From a checkpoint of a small transformer trained on Wikipedia: width 448, a variant of Muon for these matrices.
Each number is 200 + 20 x the weight over its row's rms, rounded and kept within 0 to 999. Layers, rows and columns count from 0. The size before them is the row's rms in percent of the matrix's.

# layer 4 MLP down (transposed), 1792x448, rms 0.0348, rows 649-703, columns 64-127
107,199,193,163,235,183,167,196,209,222,221,192,211,244,213,213,196,196,225,213,214,201,177,188,209,219,190,227,159,189,189,197,215,195,193,157,219,184,184,221,213,218,201,178,214,214,220,198,210,193,214,207,181,151,207,172,210,198,170,229,207,200,188,206,202
096,227,223,208,204,205,221,195,226,233,184,191,221,166,162,206,210,207,202,195,172,153,182,233,194,207,186,229,190,198,205,182,203,193,205,167,189,206,187,202,197,196,247,187,158,195,171,227,243,192,183,189,187,227,184,198,228,214,219,206,210,212,208,181,185
091,233,219,195,198,201,178,232,240,195,193,223,209,215,167,212,217,214,196,181,201,218,211,222,202,170,203,191,191,171,212,186,186,216,169,186,213,207,253,189,189,187,200,201,223,194,207,167,200,214,216,201,191,189,199,203,217,221,188,179,166,188,173,210,203
096,142,239,216,216,195,217,199,226,196,212,142,205,186,198,218,205,226,199,214,232,230,215,178,208,218,181,199,201,172,156,219,202,218,197,187,243,198,233,226,190,176,187,177,213,191,223,183,201,214,163,207,190,214,177,195,216,211,197,227,189,189,210,181,161
098,193,176,196,186,184,219,188,183,205,175,199,207,201,214,223,183,180,183,178,198,167,226,231,204,229,193,187,199,213,204,238,191,183,203,187,202,210,209,191,175,180,197,197,177,180,196,192,248,204,212,210,201,213,171,195,218,180,153,200,219,203,216,236,208
101,207,211,229,183,209,189,197,229,196,217,188,185,171,187,241,202,240,167,187,200,191,172,218,186,171,213,152,155,203,223,214,183,184,235,180,205,190,210,188,182,177,173,188,224,205,205,206,234,218,221,208,198,184,205,205,153,203,187,205,174,230,210,190,208
091,179,174,193,200,165,203,197,201,173,190,189,226,227,218,192,173,217,171,217,195,237,175,223,170,205,213,195,218,213,210,233,198,185,220,203,206,213,206,227,206,201,209,190,181,204,196,170,225,211,197,178,220,199,225,187,190,175,204,188,226,248,169,242,226
100,192,203,201,227,216,221,184,203,226,225,182,227,222,179,153,195,206,218,206,210,199,155,192,215,199,187,195,233,168,218,177,190,164,191,218,215,206,219,192,167,227,221,200,168,186,196,236,207,199,196,199,186,203,211,216,192,168,189,237,218,168,211,235,188
102,189,195,189,205,186,219,222,210,187,183,179,188,192,214,206,214,177,246,230,190,183,160,190,198,195,193,206,151,202,177,208,207,194,201,196,180,182,184,190,248,189,212,196,228,196,186,197,211,218,239,190,232,195,210,159,191,212,200,203,170,201,171,181,178
088,254,210,189,201,190,238,191,201,212,176,210,205,228,232,175,208,177,244,209,215,176,196,215,209,202,165,196,241,209,214,201,214,196,239,220,187,206,172,202,207,199,178,214,216,207,187,190,234,199,179,204,210,207,205,216,191,212,182,201,214,225,227,218,190
102,225,155,184,198,190,203,240,216,207,194,235,213,201,194,207,197,206,195,171,193,209,215,197,151,181,196,174,206,193,220,194,225,206,178,176,191,219,166,168,212,191,234,187,193,180,213,185,166,188,215,186,211,171,171,199,181,205,180,223,187,184,227,213,226
098,209,232,204,198,220,200,199,218,181,214,193,199,189,214,184,206,190,181,210,183,237,245,235,190,185,163,217,206,207,217,212,214,244,181,184,195,180,222,216,181,174,170,235,199,172,187,208,218,199,212,202,211,204,214,219,161,210,215,210,215,165,240,219,197
098,218,175,193,185,177,193,161,180,192,189,197,183,206,223,218,176,184,207,174,178,230,166,225,219,213,191,155,218,195,203,171,220,202,191,216,200,179,194,199,233,189,189,173,214,226,228,203,188,203,205,189,186,219,183,160,170,220,182,215,194,219,172,180,236
096,228,179,204,202,219,188,202,243,214,216,239,234,212,212,187,203,241,186,192,221,203,182,171,225,194,163,212,210,184,204,200,190,212,221,217,213,239,171,142,213,238,214,162,205,188,202,220,185,173,160,200,216,208,205,207,182,191,227,208,186,221,216,180,192
109,192,203,201,193,209,180,208,206,188,185,211,189,219,213,197,209,176,216,211,216,223,250,170,176,161,224,227,215,188,191,201,255,202,192,198,191,211,228,201,205,182,239,191,179,187,221,214,210,217,209,185,195,211,279,211,195,210,197,186,213,174,195,214,187
101,174,195,173,188,200,168,197,203,211,209,183,201,246,204,197,184,190,201,216,186,225,202,204,198,202,223,221,181,156,205,234,188,177,205,172,243,191,223,212,175,199,212,225,183,183,192,219,187,172,200,184,193,188,201,232,198,218,204,217,217,203,196,204,163
099,232,192,197,219,219,204,175,218,215,185,169,150,215,177,210,211,180,186,213,183,159,205,207,187,204,215,230,209,157,221,203,185,214,208,208,198,197,213,222,187,204,217,203,193,226,191,194,186,200,191,205,202,205,182,193,223,207,199,184,182,156,181,212,226
100,232,176,209,182,216,180,196,172,203,220,173,189,228,215,235,202,194,191,173,211,237,194,211,200,214,221,193,235,184,210,214,209,181,206,195,228,175,206,239,152,206,202,227,176,194,199,190,196,189,204,173,177,198,181,217,205,196,177,213,207,203,219,182,194
094,204,195,185,172,162,225,181,229,173,223,196,215,181,205,202,193,203,205,190,188,176,152,170,183,229,171,175,181,145,179,192,193,162,174,205,181,235,224,194,185,182,187,168,192,200,218,186,223,188,184,181,206,183,205,195,201,187,214,207,218,189,186,205,241
119,187,222,184,200,210,191,223,197,160,211,161,227,191,205,193,189,228,226,174,225,174,197,226,201,210,172,243,209,204,204,197,195,181,196,171,173,196,175,199,188,192,183,177,184,225,206,193,217,212,210,176,182,216,193,165,193,172,186,249,169,198,216,190,213
095,159,228,171,220,204,181,203,194,204,244,182,218,196,183,182,213,214,224,195,228,212,176,196,211,208,195,198,221,167,176,207,182,202,181,202,171,204,214,198,195,221,186,179,173,233,184,196,224,213,187,216,167,236,213,167,213,168,180,202,211,204,190,195,162
100,204,208,210,230,187,205,236,171,210,200,198,195,196,207,200,229,212,165,192,163,187,188,198,180,188,184,189,184,200,206,215,235,187,196,250,213,191,209,203,173,219,195,204,173,226,220,201,190,212,250,212,233,210,188,200,233,160,207,246,212,195,177,225,206
095,216,195,190,216,174,208,208,222,214,225,181,179,226,204,221,202,210,182,198,171,215,173,216,183,174,222,163,207,191,224,203,205,210,232,211,218,226,171,188,211,169,246,179,199,173,212,200,246,210,171,212,212,212,189,185,193,210,188,186,181,206,200,225,159
096,203,231,202,203,212,194,186,173,214,173,198,235,198,214,230,229,226,198,214,185,208,181,206,192,223,225,204,215,222,224,196,206,199,190,234,223,200,177,175,201,228,205,229,200,202,214,184,208,203,195,193,194,189,179,224,193,196,234,219,200,239,245,202,197
105,182,211,146,197,212,177,194,218,203,210,196,197,143,224,207,205,207,204,164,202,235,189,194,197,242,184,188,199,175,186,205,198,170,187,184,194,198,196,229,219,211,198,190,205,189,216,191,208,214,207,228,251,228,190,176,175,190,206,196,195,181,217,210,218
099,252,188,207,196,181,172,219,210,197,182,212,167,151,184,236,213,196,233,206,200,210,203,185,216,158,216,207,226,176,221,221,226,209,163,191,200,181,178,205,161,218,178,204,202,201,200,216,218,160,209,195,207,159,206,181,197,221,168,211,195,194,239,202,195
111,205,202,209,214,193,215,213,211,249,204,246,203,184,180,215,220,207,189,212,216,229,223,205,182,178,207,208,203,189,214,206,191,234,202,211,236,147,224,226,193,202,179,187,188,194,194,193,154,207,202,219,199,181,216,199,203,207,192,202,224,224,230,214,228
095,241,172,214,216,201,210,188,215,209,185,198,223,187,191,199,191,170,169,213,209,217,176,206,207,198,233,202,166,203,196,215,215,182,145,249,195,184,185,204,224,232,187,184,203,194,220,206,181,205,210,192,170,186,210,208,225,215,229,180,173,185,207,192,202
098,195,177,185,221,196,177,189,198,204,187,204,184,192,186,221,205,200,194,159,222,165,224,192,208,164,208,222,168,183,179,232,209,214,202,199,206,195,230,199,173,218,233,187,186,205,201,192,181,201,224,169,196,194,229,225,197,188,201,201,216,181,158,181,193
094,205,218,208,218,191,191,189,222,170,211,168,227,213,186,183,230,176,201,199,236,214,220,223,191,232,195,201,170,185,234,165,153,161,218,195,216,187,214,214,164,212,208,170,177,225,215,206,202,152,191,211,204,200,207,198,216,196,230,228,200,215,194,220,176
101,222,184,200,181,188,176,186,202,184,166,215,181,192,208,213,189,208,224,199,206,166,186,188,208,178,222,220,222,205,218,200,207,192,174,197,170,219,204,181,229,200,192,213,198,181,215,178,211,182,218,217,205,208,180,188,193,202,214,159,187,216,193,196,207
093,207,184,193,206,211,213,180,200,212,176,206,220,178,213,223,191,183,186,204,168,186,223,169,238,173,207,194,202,199,197,215,161,206,206,195,191,172,196,186,205,197,202,232,218,218,209,197,178,193,170,191,200,196,200,215,221,221,192,165,202,197,244,209,185
095,211,193,189,187,177,204,189,206,171,187,227,195,190,178,200,195,178,210,205,203,195,234,186,218,193,180,161,189,198,200,203,207,189,207,212,207,192,210,181,171,207,176,215,230,228,201,205,197,202,224,200,182,269,219,197,218,205,176,216,218,197,203,195,203
097,192,226,235,207,195,215,186,203,216,227,209,216,223,173,221,168,161,186,234,196,205,213,186,187,205,169,215,172,230,203,179,193,189,217,237,240,187,180,202,187,177,208,167,222,162,198,214,200,207,182,182,172,184,182,206,170,197,254,219,189,211,232,200,179
095,198,206,213,168,192,180,239,217,193,190,179,212,182,217,240,204,206,225,195,192,209,159,189,208,183,194,218,199,193,186,191,193,177,200,218,187,185,215,243,254,168,204,227,206,209,210,195,191,187,183,201,225,194,179,226,210,196,195,200,243,211,197,175,194
095,180,183,211,165,208,216,204,174,208,233,169,194,199,236,225,244,188,208,182,205,207,192,269,224,244,178,170,202,207,187,181,212,222,180,235,221,206,152,221,213,211,188,222,166,197,225,170,170,221,208,214,172,195,194,207,193,223,228,198,191,145,187,201,188
087,255,235,210,201,210,214,189,213,181,169,188,206,212,222,193,185,184,226,168,168,176,233,194,216,204,227,231,231,214,201,228,206,179,208,227,169,232,212,181,201,188,191,229,210,204,161,199,208,213,176,186,224,218,194,209,217,196,221,167,189,208,213,223,203
096,216,193,211,194,171,238,202,223,178,214,201,173,214,198,188,196,195,199,192,182,178,226,223,188,208,155,191,193,219,207,190,202,194,196,188,211,178,203,214,157,198,184,188,209,160,206,259,192,228,220,209,181,203,198,191,185,183,198,199,215,212,191,192,205
099,235,202,242,171,149,198,213,172,157,187,198,182,196,223,192,199,207,213,190,202,225,193,176,188,198,179,192,199,201,210,219,189,205,210,193,183,153,211,169,170,214,216,213,195,210,230,168,165,180,218,184,231,223,180,184,171,198,178,258,162,189,221,204,192
097,173,199,196,174,197,189,178,199,198,218,182,230,216,227,221,229,209,249,173,222,169,232,210,197,209,190,204,227,209,206,190,199,230,177,183,236,197,229,229,204,207,211,212,222,201,166,170,210,186,205,170,216,209,209,175,217,201,185,207,196,197,181,196,218
096,205,186,220,180,233,213,173,176,210,239,216,217,179,188,194,202,220,184,217,207,201,216,199,193,237,171,214,205,164,205,164,192,199,239,195,227,217,178,207,234,223,207,197,188,223,242,224,225,229,222,209,182,165,172,171,195,163,213,215,213,184,217,217,191
105,156,189,179,221,207,211,231,230,181,181,221,180,197,201,199,213,223,193,230,214,203,211,202,178,202,181,235,237,220,190,252,226,170,220,207,192,218,199,179,221,199,179,188,229,182,188,179,206,233,191,205,185,187,200,210,214,192,180,204,174,193,201,206,233
095,202,206,202,177,197,203,184,192,194,203,210,246,192,161,192,180,203,179,195,225,202,205,193,195,187,229,168,183,160,197,235,207,206,178,199,188,180,190,197,185,211,156,242,176,193,212,171,188,211,186,199,222,225,233,175,184,187,191,176,182,223,228,157,202
097,188,195,212,224,192,186,180,202,227,152,193,206,222,214,177,187,214,204,192,202,216,174,193,192,188,178,189,192,170,167,159,196,205,178,232,244,205,173,217,207,221,202,195,172,222,214,160,205,235,232,224,233,201,206,227,198,214,208,236,221,192,192,198,179
096,194,206,194,204,170,230,214,205,190,160,149,195,185,229,199,216,178,201,221,218,222,204,196,220,217,203,221,209,194,167,168,196,188,182,209,189,201,207,230,189,168,177,203,220,200,205,188,186,238,203,211,217,186,199,227,210,207,135,204,208,188,196,198,196
093,205,220,200,181,212,206,214,186,215,181,224,197,214,187,216,202,195,197,213,236,270,152,239,200,160,187,207,189,232,224,223,223,190,233,194,172,194,232,187,233,172,244,193,174,192,213,241,168,192,190,229,191,173,193,195,213,190,218,186,193,221,226,200,217
096,163,201,167,241,197,218,187,175,182,186,193,175,227,208,187,213,224,211,203,202,220,176,235,185,246,220,170,216,186,184,218,193,184,192,182,188,206,181,212,196,199,209,214,215,208,201,209,207,209,207,213,190,183,206,203,208,219,211,180,168,208,202,222,172
111,218,232,195,207,188,224,154,182,194,192,156,206,209,210,202,173,182,180,219,199,175,225,191,182,178,208,184,181,179,196,195,211,209,220,183,258,220,169,197,199,228,163,173,194,208,207,206,200,178,195,198,215,201,192,228,211,224,226,240,210,221,198,187,187
087,244,241,212,161,166,229,196,225,194,200,210,257,194,200,175,167,200,184,155,164,182,227,197,148,196,203,226,203,222,210,202,203,208,198,211,210,172,222,199,168,178,223,179,214,200,201,160,189,189,209,229,212,221,189,221,212,228,187,216,188,191,230,214,226
102,189,195,197,209,187,203,206,219,183,235,204,221,199,191,236,220,214,180,230,183,242,160,197,212,199,179,198,181,159,171,221,185,201,176,213,199,175,208,186,189,202,166,209,188,211,235,215,186,224,234,207,169,210,184,188,195,232,195,216,217,193,192,198,203
104,201,194,184,203,231,195,222,223,223,207,209,182,196,197,186,188,220,187,188,265,171,203,208,157,226,195,189,213,213,215,163,186,193,148,183,194,193,199,228,209,222,183,212,207,190,240,161,215,183,167,227,179,201,182,181,214,216,204,186,201,198,196,203,212
099,211,205,203,177,206,189,180,189,189,199,194,218,224,228,253,208,210,219,193,185,196,226,225,207,204,233,185,210,179,197,180,185,190,209,191,170,212,204,223,196,196,177,176,228,200,212,242,250,208,225,195,199,180,203,217,198,197,209,236,228,212,198,222,216
097,235,182,215,233,171,229,214,165,207,181,219,196,164,207,247,186,186,205,194,178,185,204,183,223,202,207,207,206,200,201,180,205,244,196,176,180,157,198,192,188,164,194,201,214,186,185,149,216,212,164,193,195,215,196,202,183,210,215,229,210,229,185,185,166
094,214,185,217,254,195,196,197,186,242,214,202,164,195,200,220,219,211,222,225,214,164,200,220,203,195,168,218,193,178,177,208,241,225,193,203,167,216,212,209,193,178,196,207,208,203,215,173,210,194,184,202,156,201,175,198,205,177,211,180,220,166,187,207,206
096,218,242,230,173,185,195,194,221,170,203,211,235,177,234,196,215,184,191,198,197,181,193,182,195,169,213,218,196,249,194,168,202,185,187,176,166,211,190,208,180,207,213,192,204,202,186,150,168,200,210,230,251,186,215,204,209,235,199,205,178,245,206,218,209
# layer 4 MLP up, 1792x448, rms 0.0349, rows 650-703, columns 64-127
096,190,171,191,187,214,197,214,195,180,185,211,168,236,216,166,204,216,196,189,186,222,191,186,189,159,198,181,176,197,170,208,189,189,190,206,180,203,205,201,180,210,206,222,199,231,203,216,196,188,205,240,199,171,159,235,219,174,200,220,197,181,193,206,215
096,215,198,221,178,208,183,169,231,182,215,229,200,178,173,208,207,176,210,204,184,184,183,242,210,211,176,203,198,202,163,210,217,204,220,248,227,177,175,209,217,198,212,198,251,169,242,230,177,219,194,201,202,204,228,248,195,210,211,182,183,221,183,246,186
103,213,204,206,169,199,193,215,169,164,198,188,163,173,199,188,217,207,206,218,205,192,202,233,181,198,201,181,170,165,187,193,202,187,220,203,219,221,187,226,204,169,186,218,220,241,249,222,209,235,226,173,176,171,227,191,213,212,168,180,224,192,184,232,246
094,216,210,194,202,191,180,227,185,177,195,209,215,156,192,167,197,178,196,223,167,205,211,193,207,186,230,249,173,221,189,149,198,218,202,227,213,163,215,200,192,160,246,204,233,206,163,168,205,150,214,202,218,196,249,189,184,216,205,215,236,185,191,170,158
097,208,205,183,175,197,208,212,229,222,184,189,218,204,210,190,207,177,235,203,197,202,208,196,236,184,201,159,185,189,231,226,197,207,200,159,211,193,168,209,206,174,191,217,205,201,183,215,177,215,230,177,227,194,253,203,184,231,188,208,174,194,177,195,233
093,224,189,225,186,218,168,213,184,210,208,196,213,194,226,184,221,214,185,164,219,190,227,176,235,215,206,216,187,180,176,192,204,188,202,214,223,186,186,210,210,152,215,196,215,180,189,179,225,193,215,186,192,217,236,214,200,204,178,177,204,191,183,171,197
093,188,176,195,194,222,239,198,178,222,181,207,168,200,217,226,213,222,205,212,209,202,194,192,193,215,235,200,233,189,225,189,195,229,200,195,176,206,237,241,166,212,221,209,192,205,246,212,171,179,192,197,181,174,229,220,187,221,185,225,228,207,225,165,201
094,194,187,169,157,197,191,169,193,207,202,224,197,205,202,216,213,206,201,170,229,212,181,208,210,170,219,187,212,213,186,188,188,191,172,241,230,182,213,219,209,179,217,175,193,188,182,166,229,167,175,190,211,234,212,220,216,227,200,194,213,191,190,202,179
088,203,204,192,196,201,190,226,220,202,169,203,185,204,196,208,219,178,194,187,197,191,192,200,216,206,223,190,205,181,185,220,193,203,225,192,183,213,176,173,184,164,167,188,209,193,215,218,230,186,177,220,192,207,202,191,171,210,191,178,226,198,209,166,198
098,205,202,226,234,221,228,180,175,193,265,163,153,191,192,221,174,205,202,168,192,225,195,177,236,197,241,223,194,163,188,198,177,193,200,184,195,217,169,156,198,230,203,190,202,166,201,182,163,214,205,201,185,168,226,227,213,178,247,224,187,189,184,203,211
095,204,192,168,220,193,205,216,238,211,182,193,169,197,222,193,227,226,180,211,174,222,232,187,185,228,187,211,193,174,209,211,176,178,210,186,212,193,187,208,201,219,192,173,190,189,189,225,186,215,200,214,197,198,180,184,174,146,202,204,193,194,207,187,190
097,203,187,221,195,234,225,210,210,262,218,177,200,210,169,178,203,190,218,218,208,146,173,218,184,173,212,236,237,207,176,191,222,178,207,189,220,230,199,192,200,194,212,199,185,184,179,212,206,219,193,215,199,211,191,214,202,172,207,148,209,195,205,177,206
095,207,203,214,200,165,213,195,198,246,196,137,218,180,196,153,175,206,175,191,237,179,185,209,238,167,240,149,201,199,209,177,186,196,219,180,201,222,222,183,234,243,197,214,174,200,193,219,225,222,196,210,257,224,182,198,188,213,168,195,199,202,209,215,173
110,218,208,195,193,193,179,238,217,212,187,204,224,192,217,200,202,214,190,211,228,185,217,192,207,175,170,204,169,167,176,196,227,201,228,214,208,241,208,159,208,212,201,190,174,222,188,212,217,224,212,174,197,194,240,201,192,228,222,239,236,178,191,223,170
098,216,187,176,197,191,188,205,209,177,228,237,200,245,191,209,199,216,208,242,221,212,225,196,178,206,200,166,221,203,215,253,207,184,199,187,225,218,187,215,185,216,186,198,201,167,190,208,192,176,206,214,212,204,222,220,234,175,228,177,150,205,190,198,248
100,192,225,213,192,195,178,225,171,203,191,227,227,191,216,187,217,213,181,233,185,165,188,188,193,207,198,191,157,188,197,188,202,189,178,186,203,177,166,217,160,208,172,167,207,216,195,197,175,207,204,228,178,208,165,200,202,177,225,205,191,192,214,209,217
100,214,191,218,205,214,192,199,210,217,199,229,186,188,186,207,212,204,224,214,174,192,175,192,193,209,201,190,173,226,183,184,170,211,186,211,217,196,237,217,212,207,181,172,194,192,215,184,184,206,232,184,225,228,219,215,204,196,191,183,202,172,184,187,209
090,195,203,203,221,203,187,195,181,192,202,199,230,208,173,181,197,212,207,207,223,214,188,187,188,183,248,211,231,199,178,225,207,214,194,213,217,154,187,201,224,196,206,230,175,238,214,225,228,203,215,153,194,176,187,204,212,169,204,196,189,187,238,214,224
119,205,208,205,207,218,197,209,187,190,220,138,204,181,198,197,206,233,199,201,230,215,217,216,200,206,170,202,185,192,221,175,200,173,214,171,181,185,191,225,161,179,185,223,217,191,198,223,216,212,196,180,208,202,184,169,219,202,183,185,181,177,212,236,225
100,198,200,242,205,192,184,209,203,225,189,206,178,207,202,186,232,213,187,216,192,223,197,219,163,183,198,207,185,176,182,203,219,171,205,187,199,209,195,240,206,207,182,210,207,244,220,210,198,232,221,188,194,203,188,209,228,174,219,200,220,229,204,220,176
100,192,219,230,214,213,164,252,201,239,213,206,216,172,197,219,232,164,217,188,191,207,167,197,206,179,189,180,220,193,224,191,191,181,213,199,202,203,208,230,200,218,190,216,196,191,179,196,191,204,176,223,221,208,195,202,158,208,207,183,197,175,233,218,206
093,184,161,189,182,187,204,198,206,220,188,209,159,216,192,188,201,184,193,183,200,224,191,194,231,162,204,201,200,191,218,209,196,230,174,186,158,185,187,215,194,192,179,190,208,193,202,231,173,220,189,231,216,196,180,202,229,209,190,168,195,182,206,202,172
094,220,196,209,220,156,179,164,185,206,182,209,194,208,195,146,207,199,174,191,215,177,192,173,220,192,194,206,196,174,220,223,227,188,181,238,187,181,212,228,232,216,193,197,239,205,223,212,204,217,226,228,220,222,170,191,199,204,209,206,212,200,193,230,208
098,224,206,212,215,210,160,182,202,161,190,182,212,172,176,239,245,170,209,208,186,173,212,167,224,182,221,180,198,224,178,211,181,207,218,202,164,218,214,189,201,174,202,211,211,224,213,185,211,207,197,144,179,228,215,194,162,169,210,189,207,204,198,202,204
096,237,171,217,191,178,172,227,201,155,190,200,230,219,187,203,190,210,186,227,233,200,186,213,205,178,223,188,227,200,219,198,219,233,185,226,203,195,191,205,194,191,219,211,197,211,220,217,219,217,212,194,217,205,219,236,207,199,163,192,195,209,210,242,205
106,175,191,207,215,223,196,225,202,259,223,183,237,202,210,172,189,191,171,216,192,200,152,216,184,231,191,198,199,203,221,179,199,197,204,230,228,181,200,180,210,216,201,172,199,206,211,198,216,191,207,182,202,192,226,218,171,190,194,219,191,204,186,197,193
100,173,194,203,187,211,222,200,227,201,204,198,219,153,196,191,199,226,198,190,207,195,206,175,199,221,214,219,220,206,196,184,200,204,215,205,216,240,214,203,188,161,214,237,220,169,236,213,203,224,161,182,226,199,214,208,211,221,200,184,219,189,189,209,209
099,190,205,200,190,186,219,218,179,207,201,201,212,205,222,197,198,217,193,227,214,217,185,215,208,170,239,191,191,226,228,209,227,174,163,189,201,210,226,185,198,248,160,181,218,167,193,214,199,172,206,206,188,212,168,186,224,178,197,224,196,214,196,169,139
094,174,210,222,182,186,214,199,186,211,167,231,243,195,170,184,195,222,185,196,216,206,195,209,187,187,186,253,174,208,210,189,187,201,196,247,188,204,190,200,220,192,236,221,162,194,241,200,196,214,216,199,195,227,180,229,174,184,212,168,197,192,228,205,168
104,212,216,210,237,198,225,201,211,227,203,220,220,243,204,188,208,245,200,207,203,201,188,211,177,173,196,191,134,198,184,183,198,225,229,194,193,180,193,203,177,183,238,207,177,157,207,190,218,198,193,230,196,181,200,194,231,160,146,233,212,210,202,204,200
092,195,195,179,209,153,232,211,225,188,194,208,157,212,198,190,190,193,171,203,158,231,199,195,186,213,228,208,193,204,174,209,216,188,204,201,187,181,196,221,189,201,180,249,221,214,203,250,176,229,171,186,217,233,224,218,188,173,192,168,172,210,228,175,175
094,199,195,222,189,215,185,217,207,181,214,207,196,223,212,181,195,208,205,236,233,240,194,237,199,200,190,197,202,195,189,192,182,206,216,220,192,188,202,193,190,193,212,210,211,195,192,218,161,158,222,203,204,163,219,197,200,180,228,163,239,226,178,178,202
099,185,172,199,193,188,213,195,208,190,211,225,171,205,199,180,219,200,203,193,215,211,222,189,200,146,223,196,228,171,182,205,156,217,198,235,165,185,188,219,239,187,205,170,199,202,261,183,200,194,212,204,172,188,213,209,167,182,220,155,219,178,132,171,223
088,175,258,201,185,170,199,214,223,182,237,181,229,196,180,174,218,216,193,197,195,223,207,206,204,191,204,235,156,192,223,193,175,200,178,187,179,238,176,223,215,161,198,210,229,215,201,190,204,208,176,201,194,180,218,214,206,220,185,221,190,199,203,170,195
089,241,186,195,242,198,183,194,229,187,212,164,175,248,173,195,224,225,186,202,209,215,156,234,203,211,198,202,203,200,191,171,207,215,168,202,205,230,153,203,214,204,179,216,179,207,208,188,203,175,210,208,215,208,211,208,186,188,167,214,196,159,174,192,188
083,200,205,211,214,144,170,218,186,160,182,199,181,201,213,178,180,190,195,207,208,194,172,198,209,201,209,220,203,206,187,226,204,208,204,219,188,199,180,218,209,225,197,183,159,223,212,216,203,194,174,190,208,218,213,158,188,189,206,215,214,209,174,206,210
091,199,190,197,209,193,195,219,190,202,199,209,193,180,212,192,217,212,151,201,229,209,214,208,155,198,202,183,213,216,175,199,201,214,177,200,225,166,221,206,242,182,230,201,188,175,212,215,211,215,214,200,246,217,175,186,172,209,217,209,197,179,220,225,180
093,201,224,221,200,217,227,198,215,210,215,178,191,226,186,188,181,184,179,215,219,225,197,216,189,197,209,233,231,219,214,190,206,217,204,239,202,212,184,180,181,187,203,206,203,196,202,225,181,185,185,212,194,235,175,175,218,185,206,161,236,194,204,229,170
091,171,192,227,220,198,163,198,179,210,204,181,199,198,208,188,193,210,181,163,163,191,194,226,208,190,228,203,176,170,203,218,199,200,181,225,222,185,216,144,208,183,233,225,238,178,202,165,186,203,193,195,237,192,218,198,199,186,180,179,216,202,194,161,199
093,189,185,202,181,179,222,193,181,214,222,213,199,183,180,213,189,201,175,245,222,190,208,192,177,174,182,197,197,213,175,199,232,187,212,205,204,217,205,191,217,214,209,182,222,189,210,212,209,221,197,251,172,187,189,183,193,176,191,226,198,188,208,223,190
109,175,169,217,184,257,191,166,187,157,205,228,221,190,196,194,162,226,206,186,221,218,189,173,210,218,206,203,178,192,221,185,210,224,179,209,204,196,213,224,197,210,214,200,195,202,185,232,202,199,190,223,188,184,207,255,180,200,219,178,215,180,203,199,215
098,200,206,225,194,162,178,267,195,209,210,210,189,205,184,185,220,170,205,183,222,211,179,192,182,220,184,184,235,195,177,210,215,203,181,225,182,205,186,207,180,205,214,155,196,214,200,177,153,190,215,197,219,216,175,244,225,174,185,186,175,208,203,219,221
102,187,216,199,202,183,180,207,178,217,192,177,224,227,229,222,142,206,178,185,174,224,193,206,168,192,213,209,180,178,208,188,207,205,207,213,225,206,183,237,179,211,228,217,209,221,149,178,207,177,229,206,177,218,216,240,205,221,192,216,242,193,201,188,209
083,208,192,210,219,203,189,182,202,172,235,206,207,198,197,189,214,201,217,188,184,172,177,226,205,223,211,203,185,204,186,215,214,200,214,186,208,192,176,195,214,178,174,178,187,214,216,184,174,205,191,172,207,195,201,184,188,190,206,180,219,198,215,163,191
096,212,211,194,190,203,211,197,185,193,219,165,199,199,191,178,238,198,215,204,167,189,214,199,222,214,174,192,179,197,186,168,184,197,170,209,167,243,177,206,187,235,186,221,170,222,127,211,252,199,183,182,223,211,171,186,200,195,232,169,201,199,195,208,200
094,221,179,253,227,218,191,194,189,225,208,206,192,204,198,203,194,195,188,212,225,182,200,185,192,209,166,184,171,190,183,187,213,202,198,216,218,238,212,182,166,170,193,214,179,206,171,202,185,204,196,221,193,221,198,206,211,224,212,192,177,209,191,225,192
115,200,219,184,226,183,168,167,201,199,185,200,167,219,188,212,182,191,205,219,237,224,242,196,209,211,188,186,156,162,213,183,200,206,204,187,195,236,221,189,207,241,186,171,226,233,187,212,184,216,167,200,211,210,216,242,184,172,206,201,211,182,201,227,187
088,180,194,259,223,217,212,178,202,224,195,162,196,215,198,203,198,180,169,194,204,182,219,188,182,183,233,192,201,210,206,167,198,249,199,202,198,205,197,183,164,221,205,222,206,157,184,192,183,149,224,210,222,233,187,194,220,214,216,171,183,237,180,196,178
099,202,181,216,220,154,153,205,235,213,210,199,201,207,205,186,165,179,153,198,206,221,165,208,201,180,204,210,190,209,172,177,183,192,206,221,205,173,189,210,194,219,161,168,194,161,216,148,229,225,187,211,201,182,218,230,176,228,237,244,200,208,198,219,155
104,193,177,211,234,210,199,176,193,211,190,179,207,175,207,222,205,194,193,189,202,191,192,200,203,220,203,200,176,212,201,204,192,194,195,200,154,199,167,216,207,208,178,204,172,229,219,202,164,191,202,209,180,257,197,217,206,201,208,188,165,203,182,190,221
103,202,238,165,186,197,220,211,208,169,227,220,199,181,187,195,182,222,186,170,193,197,183,207,155,200,213,164,240,204,211,196,196,149,199,169,195,171,172,215,204,204,175,176,207,201,183,195,205,208,213,232,209,191,180,195,214,205,170,192,205,198,207,169,226
094,202,215,160,146,215,189,191,204,204,235,202,209,187,229,224,179,224,200,187,209,199,190,203,194,199,191,205,217,220,188,180,210,213,186,215,225,213,185,193,177,207,174,211,193,189,227,239,196,218,183,207,236,205,221,198,220,199,223,186,194,191,193,237,222
094,186,194,212,207,234,232,204,212,189,163,175,216,223,213,198,225,194,194,217,186,190,204,223,198,218,234,191,210,198,157,220,222,221,210,186,154,167,202,222,191,181,206,197,160,176,184,223,191,261,200,216,180,174,193,228,203,210,195,220,225,200,223,213,190
087,208,182,150,220,225,210,214,210,207,219,186,217,194,186,185,219,238,179,189,182,176,217,218,205,204,202,170,184,213,192,207,197,204,182,219,224,181,196,171,216,178,207,232,184,196,165,228,180,202,175,194,170,216,175,205,178,183,211,185,195,187,217,211,217